Weights of a small GPT-style language model, trained from scratch on English Wikipedia.
Architecture: LayerNorm before each block, biases, tied embeddings.
Each number is 200 + 20 x the weight over its row's rms, rounded and kept within 0 to 999. Layers, rows and columns count from 0. The size before them is the row's rms in percent of the matrix's.

# v: layer 5 attention value, 512x512, rms 0.023, rows 210-234, columns 320-383
# o: layer 5 attention output (transposed), 512x512, rms 0.021, rows 210-233, columns 320-383
v210,092,162,186,175,209,201,177,182,208,220,165,218,199,184,211,204,158,249,217,218,223,200,187,245,206,173,195,209,182,196,193,220,231,202,157,194,173,221,199,201,193,196,229,192,179,227,187,200,234,200,213,200,171,216,206,180,207,172,147,203,206,168,181,169,229
o210,074,204,217,193,242,240,228,179,196,183,190,201,186,197,199,200,166,211,194,173,215,209,194,148,226,174,150,200,225,211,175,209,170,233,174,170,222,204,200,206,236,196,205,243,215,207,192,198,188,236,191,212,187,201,212,188,205,211,173,216,204,177,241,217,200
v211,105,181,207,201,210,210,175,229,202,197,166,214,207,220,202,196,180,209,232,187,194,232,198,234,181,187,207,199,249,219,170,203,221,207,181,186,176,238,223,218,214,185,197,209,226,186,178,215,232,200,206,178,175,204,179,239,188,165,193,196,203,233,196,194,227
o211,106,186,246,215,184,186,194,192,211,195,217,201,179,171,216,189,201,239,234,174,228,224,209,189,242,231,187,205,219,210,150,207,180,211,167,192,210,228,187,235,225,204,199,219,189,196,194,209,163,231,211,210,197,170,203,198,171,238,178,187,183,173,188,226,202
v212,100,213,236,201,190,189,207,225,169,210,168,191,188,199,192,213,175,177,191,227,221,208,190,184,191,182,166,218,180,192,176,201,206,185,208,175,207,198,222,178,229,210,201,218,184,186,226,223,193,238,200,167,184,250,193,229,189,221,194,193,188,200,211,206,209
o212,106,205,242,187,226,221,188,176,229,174,208,211,208,210,169,235,213,200,204,205,200,197,170,211,214,214,230,202,185,207,201,225,186,232,185,197,196,189,216,172,192,212,176,209,209,203,221,187,204,216,195,203,224,199,220,202,188,205,191,174,209,181,213,199,235
v213,104,214,195,201,195,186,172,183,209,185,190,194,170,196,202,198,224,139,184,208,177,180,218,214,195,185,199,232,191,214,210,195,208,185,183,203,200,228,227,199,173,210,208,210,176,215,219,192,213,206,183,248,179,214,194,239,215,224,212,169,213,199,183,194,212
o213,099,223,211,211,191,164,204,209,206,219,228,215,206,223,220,187,189,234,208,180,207,237,205,214,227,230,200,223,192,169,180,186,175,225,216,184,206,185,168,187,190,190,202,216,194,193,200,225,218,176,203,195,245,169,222,202,206,183,239,215,191,192,217,206,212
v214,097,196,162,209,206,199,180,237,207,200,187,191,227,215,208,212,206,188,234,198,205,193,206,195,215,158,188,194,182,240,200,193,185,198,231,190,195,169,201,224,199,198,163,210,206,188,195,218,165,228,180,210,162,203,211,225,197,218,221,210,210,240,191,214,205
o214,091,187,227,197,217,189,191,189,230,213,196,225,207,184,219,193,215,223,222,205,190,193,217,190,173,229,214,203,199,191,183,238,193,184,213,205,192,202,199,186,222,215,214,189,207,215,209,203,211,199,207,221,225,224,183,224,153,207,186,199,179,194,178,168,200
v215,094,211,186,221,196,191,201,172,206,204,168,175,169,247,229,198,201,209,174,207,213,156,220,220,185,217,202,170,217,184,222,170,191,214,203,187,199,191,210,232,212,189,198,176,191,207,200,209,240,195,204,211,192,203,184,219,190,227,157,163,213,216,203,209,208
o215,098,181,197,206,169,173,218,249,212,239,185,198,201,194,194,185,191,206,197,207,221,175,207,186,197,205,207,191,214,211,185,162,186,199,189,203,218,231,167,175,191,193,202,212,176,200,196,220,235,200,198,180,230,201,204,204,206,210,187,218,201,199,176,218,199
v216,104,202,209,177,183,181,212,193,253,198,212,192,200,204,222,193,262,166,207,205,195,201,205,188,216,233,204,192,195,201,211,177,222,202,222,218,185,201,158,207,187,183,166,200,226,204,225,218,204,202,222,226,202,196,214,208,216,208,200,173,210,192,193,200,224
o216,092,199,179,209,241,168,236,197,197,189,206,163,201,187,200,154,184,184,224,189,177,185,187,168,189,191,184,171,202,194,220,196,185,222,228,183,182,181,224,179,192,224,197,184,181,214,218,225,212,191,210,193,224,196,171,212,187,163,196,188,197,210,217,177,191
v217,081,194,203,197,206,201,140,214,197,194,207,224,203,208,180,169,171,209,233,212,209,209,175,212,198,220,213,168,194,199,224,215,209,203,178,197,178,216,164,144,220,193,217,164,216,202,213,179,192,185,250,225,225,209,200,163,190,210,199,195,195,213,208,175,223
o217,078,188,186,178,220,206,183,193,199,208,205,188,217,183,215,245,182,205,204,201,204,197,203,210,238,199,162,192,189,202,228,199,158,196,217,212,215,223,219,252,170,175,211,206,197,206,199,187,214,171,201,195,169,191,209,145,215,226,213,202,227,202,192,212,199
v218,097,166,203,224,194,190,186,189,217,209,201,153,201,181,212,200,240,180,201,200,193,182,201,190,203,211,205,164,200,202,193,175,196,203,203,173,214,228,212,204,161,183,188,190,184,190,181,183,193,190,201,207,181,177,191,228,211,199,155,167,212,177,206,229,202
o218,094,222,198,191,180,174,199,204,168,221,188,192,198,186,196,210,213,181,187,212,189,218,149,211,196,219,199,205,208,168,209,224,185,155,218,180,201,153,176,199,190,193,170,207,206,200,196,208,217,185,212,182,230,203,222,206,168,170,179,197,182,185,169,219,246
v219,103,148,187,184,202,191,181,189,197,201,172,202,208,207,218,199,176,252,193,183,227,155,211,204,192,211,188,258,199,205,194,207,217,204,185,195,228,209,193,203,180,198,194,211,194,174,197,221,217,186,176,196,176,252,220,208,196,163,183,185,179,191,202,185,224
o219,099,211,206,220,203,218,187,168,208,199,194,221,180,214,210,171,207,224,195,211,190,212,204,195,184,220,235,188,194,185,185,224,176,240,207,162,218,217,228,188,220,233,218,222,195,223,205,212,188,220,203,238,237,214,178,204,161,217,175,182,210,202,222,175,216
v220,094,202,182,161,210,201,177,216,200,186,198,188,161,215,236,204,222,202,214,189,203,160,202,194,211,189,225,189,222,214,204,234,196,188,233,211,188,170,216,201,193,196,221,198,194,211,192,239,179,179,216,202,213,213,197,214,223,190,217,176,201,229,214,210,218
o220,093,189,168,173,182,170,231,217,211,196,212,237,163,176,183,170,183,205,191,184,196,176,207,170,210,187,163,199,193,210,167,143,203,223,217,247,195,216,159,197,187,193,205,175,229,136,177,211,210,196,192,187,234,215,206,202,213,206,195,219,187,167,233,199,187
v221,090,217,191,194,198,220,191,207,235,192,214,174,201,163,184,199,184,207,219,222,163,197,182,188,227,187,189,228,208,218,198,216,190,184,193,168,174,232,225,190,169,188,219,196,186,210,172,222,205,167,189,161,196,206,211,220,211,182,206,230,189,166,194,190,181
o221,087,203,181,237,230,194,168,218,184,192,200,180,207,152,181,172,154,186,226,224,220,238,213,204,193,168,192,170,196,175,174,218,208,218,167,230,190,196,200,188,176,196,193,207,192,212,179,205,184,200,169,201,185,201,208,210,215,187,174,211,217,212,226,222,212
v222,101,183,185,196,196,212,199,221,248,207,163,184,168,198,221,198,211,184,219,199,181,177,195,186,211,218,204,213,204,181,202,183,198,203,221,217,167,185,192,191,206,182,209,202,165,193,195,201,214,206,199,194,175,169,251,150,224,159,205,193,172,216,215,226,222
o222,099,183,161,183,156,174,197,203,197,208,165,200,188,168,187,200,200,180,224,235,175,188,205,164,202,165,185,209,197,220,182,201,179,179,217,196,206,189,163,189,205,203,170,175,238,202,184,202,219,204,216,214,221,216,193,209,165,195,193,200,217,214,205,173,190
v223,096,186,178,210,210,190,167,191,193,188,176,236,209,215,202,197,215,217,180,204,169,213,184,211,205,180,209,177,176,193,173,232,232,201,226,219,207,208,225,198,186,210,202,223,200,186,156,175,182,196,225,201,217,207,228,219,210,212,206,143,210,222,215,195,211
o223,083,196,215,179,155,173,214,229,189,240,208,218,204,187,202,228,179,210,195,216,198,209,211,197,209,204,184,186,209,211,190,194,202,149,215,165,225,197,199,168,225,191,221,204,203,217,217,211,217,197,195,190,198,194,193,194,169,179,194,214,194,188,140,198,214
v224,097,212,203,182,200,208,189,210,200,213,220,171,171,188,200,205,216,219,233,192,167,189,206,217,217,210,201,175,160,184,249,191,208,207,195,205,172,202,178,192,184,205,223,186,214,229,239,183,180,213,230,218,177,183,192,184,182,174,175,215,197,163,193,218,200
o224,093,198,201,210,209,194,174,193,200,191,201,180,186,159,207,227,192,158,216,206,202,192,179,181,207,191,188,180,237,210,186,231,195,204,162,232,166,174,188,202,166,237,187,174,185,190,188,201,201,224,203,231,190,209,186,185,180,219,195,182,235,215,197,189,182
v225,108,229,182,203,203,191,202,185,220,206,196,203,218,192,184,220,191,195,190,195,202,208,211,165,149,245,205,233,238,162,186,179,204,220,189,187,244,195,217,202,178,178,210,209,202,200,168,206,222,191,232,178,235,172,179,182,188,185,231,157,202,194,218,205,215
o225,104,229,193,240,160,223,186,182,145,168,205,186,211,178,183,187,161,196,200,219,209,219,219,222,236,179,202,205,225,228,203,202,217,189,187,191,222,182,222,228,224,198,198,182,185,225,202,195,174,206,207,218,175,194,211,225,211,212,181,207,209,198,185,201,204
v226,108,188,196,194,191,185,196,186,234,197,215,219,182,204,212,183,190,208,180,190,214,144,214,204,184,194,184,222,155,203,221,211,230,203,212,193,182,176,202,201,172,210,183,254,208,212,211,199,220,205,219,190,221,177,234,192,187,205,158,221,160,174,182,174,205
o226,118,222,238,150,207,200,240,221,211,225,178,184,182,219,203,217,199,193,197,141,196,179,206,201,217,217,226,195,202,214,225,215,207,203,222,224,196,218,160,151,224,185,197,202,177,188,188,188,188,182,236,193,212,254,184,192,203,187,208,163,206,175,202,193,207
v227,103,198,259,223,192,191,189,223,229,186,193,178,212,175,171,212,224,214,203,200,219,201,218,210,190,188,216,194,224,203,250,190,173,194,202,181,219,202,208,206,198,207,209,193,170,203,209,157,197,196,190,180,193,188,161,186,191,218,243,204,210,194,204,205,222
o227,100,205,202,192,180,167,207,156,199,202,187,172,175,201,218,220,239,172,210,210,179,206,181,218,219,217,199,210,192,188,228,191,201,222,195,212,188,161,241,227,187,237,191,193,218,188,171,181,217,201,203,200,215,200,195,216,213,194,221,182,204,184,215,197,224
v228,093,240,200,207,209,169,186,186,163,196,216,173,196,217,189,202,165,175,181,202,219,191,180,222,217,239,208,151,159,217,237,175,211,194,209,242,202,180,186,208,186,198,181,176,190,218,200,174,211,237,212,220,200,209,174,213,178,185,215,214,190,221,203,200,261
o228,090,229,206,182,210,222,216,193,232,178,212,208,159,217,222,214,214,191,183,172,179,206,184,193,201,243,210,196,222,211,206,204,164,199,190,174,198,186,186,211,229,221,209,206,209,184,219,201,230,222,183,191,225,180,201,194,227,229,237,203,177,197,223,185,180
v229,088,217,241,208,211,204,159,232,184,203,174,165,193,191,166,200,191,224,203,193,227,198,181,174,189,232,228,189,189,197,217,215,210,178,193,232,228,221,178,207,226,211,203,181,189,177,199,191,222,202,205,244,196,200,171,217,210,196,199,182,192,211,182,225,237
o229,086,188,180,209,198,217,221,174,228,197,212,217,205,191,219,221,196,202,174,202,178,198,190,179,204,226,213,228,205,220,206,202,206,179,207,170,192,210,217,211,195,225,168,223,212,142,199,220,193,191,165,199,176,167,213,190,221,191,207,225,217,198,204,199,219
v230,097,214,173,188,194,208,221,157,210,193,217,258,219,187,185,191,167,136,214,205,215,209,238,200,185,197,207,192,207,199,242,183,172,198,165,213,200,194,218,202,212,201,191,221,187,172,241,229,231,242,190,218,219,227,211,228,191,201,186,256,223,180,179,189,193
o230,100,248,211,212,205,220,173,208,202,212,210,188,204,232,160,175,222,227,224,175,221,179,176,230,217,204,211,230,208,173,185,207,173,204,226,223,228,172,203,203,181,176,203,213,173,184,204,166,192,188,216,184,210,171,205,199,219,202,217,179,193,226,186,197,206
v231,099,201,178,209,191,204,196,186,190,211,174,235,212,186,221,214,213,200,207,182,172,227,218,180,192,222,218,204,211,203,186,191,207,189,194,218,178,193,227,239,218,189,193,233,198,176,176,201,214,184,184,237,188,207,237,170,230,206,197,162,183,207,212,239,210
o231,101,206,174,209,180,191,213,215,176,195,203,220,212,181,193,153,194,225,198,184,221,209,203,200,194,186,189,236,214,193,180,213,209,175,196,196,197,191,190,201,223,173,180,203,188,198,194,216,168,188,199,208,185,190,187,182,202,196,175,214,198,225,190,207,216
v232,100,228,230,208,205,198,201,213,198,189,205,202,219,207,202,236,162,212,243,195,205,206,181,209,196,228,236,207,203,167,207,174,176,195,190,202,196,201,194,198,208,196,240,190,198,179,195,203,170,239,216,213,175,215,174,170,175,185,229,196,209,210,212,203,200
o232,103,228,159,205,188,211,210,185,199,177,197,165,202,180,209,184,205,205,201,201,200,194,229,218,224,186,208,207,236,207,194,187,206,210,196,207,187,182,222,237,156,228,211,182,196,194,177,182,187,223,207,218,183,190,193,219,233,199,228,194,204,243,236,192,188
v233,098,212,225,189,193,196,164,194,180,200,179,210,199,169,226,203,201,195,204,200,204,205,217,199,197,191,187,253,146,196,172,208,206,196,184,202,207,220,168,197,194,221,201,177,180,203,236,190,218,199,175,192,182,223,220,179,194,223,221,205,198,209,198,152,203
o233,096,204,224,197,227,183,199,177,217,194,192,229,174,241,197,227,178,222,199,204,182,194,215,191,207,192,183,224,195,218,208,165,202,219,231,162,187,189,203,202,195,189,216,222,247,225,233,185,214,222,199,224,209,177,194,217,208,184,244,203,207,232,224,184,195
v234,096,226,224,181,194,173,175,213,213,192,183,231,182,195,224,218,206,200,222,180,209,183,193,210,185,234,190,214,218,215,237,223,227,197,206,194,204,203,181,189,219,193,212,169,178,212,217,212,198,224,205,196,224,189,196,171,204,213,227,208,203,193,198,191,224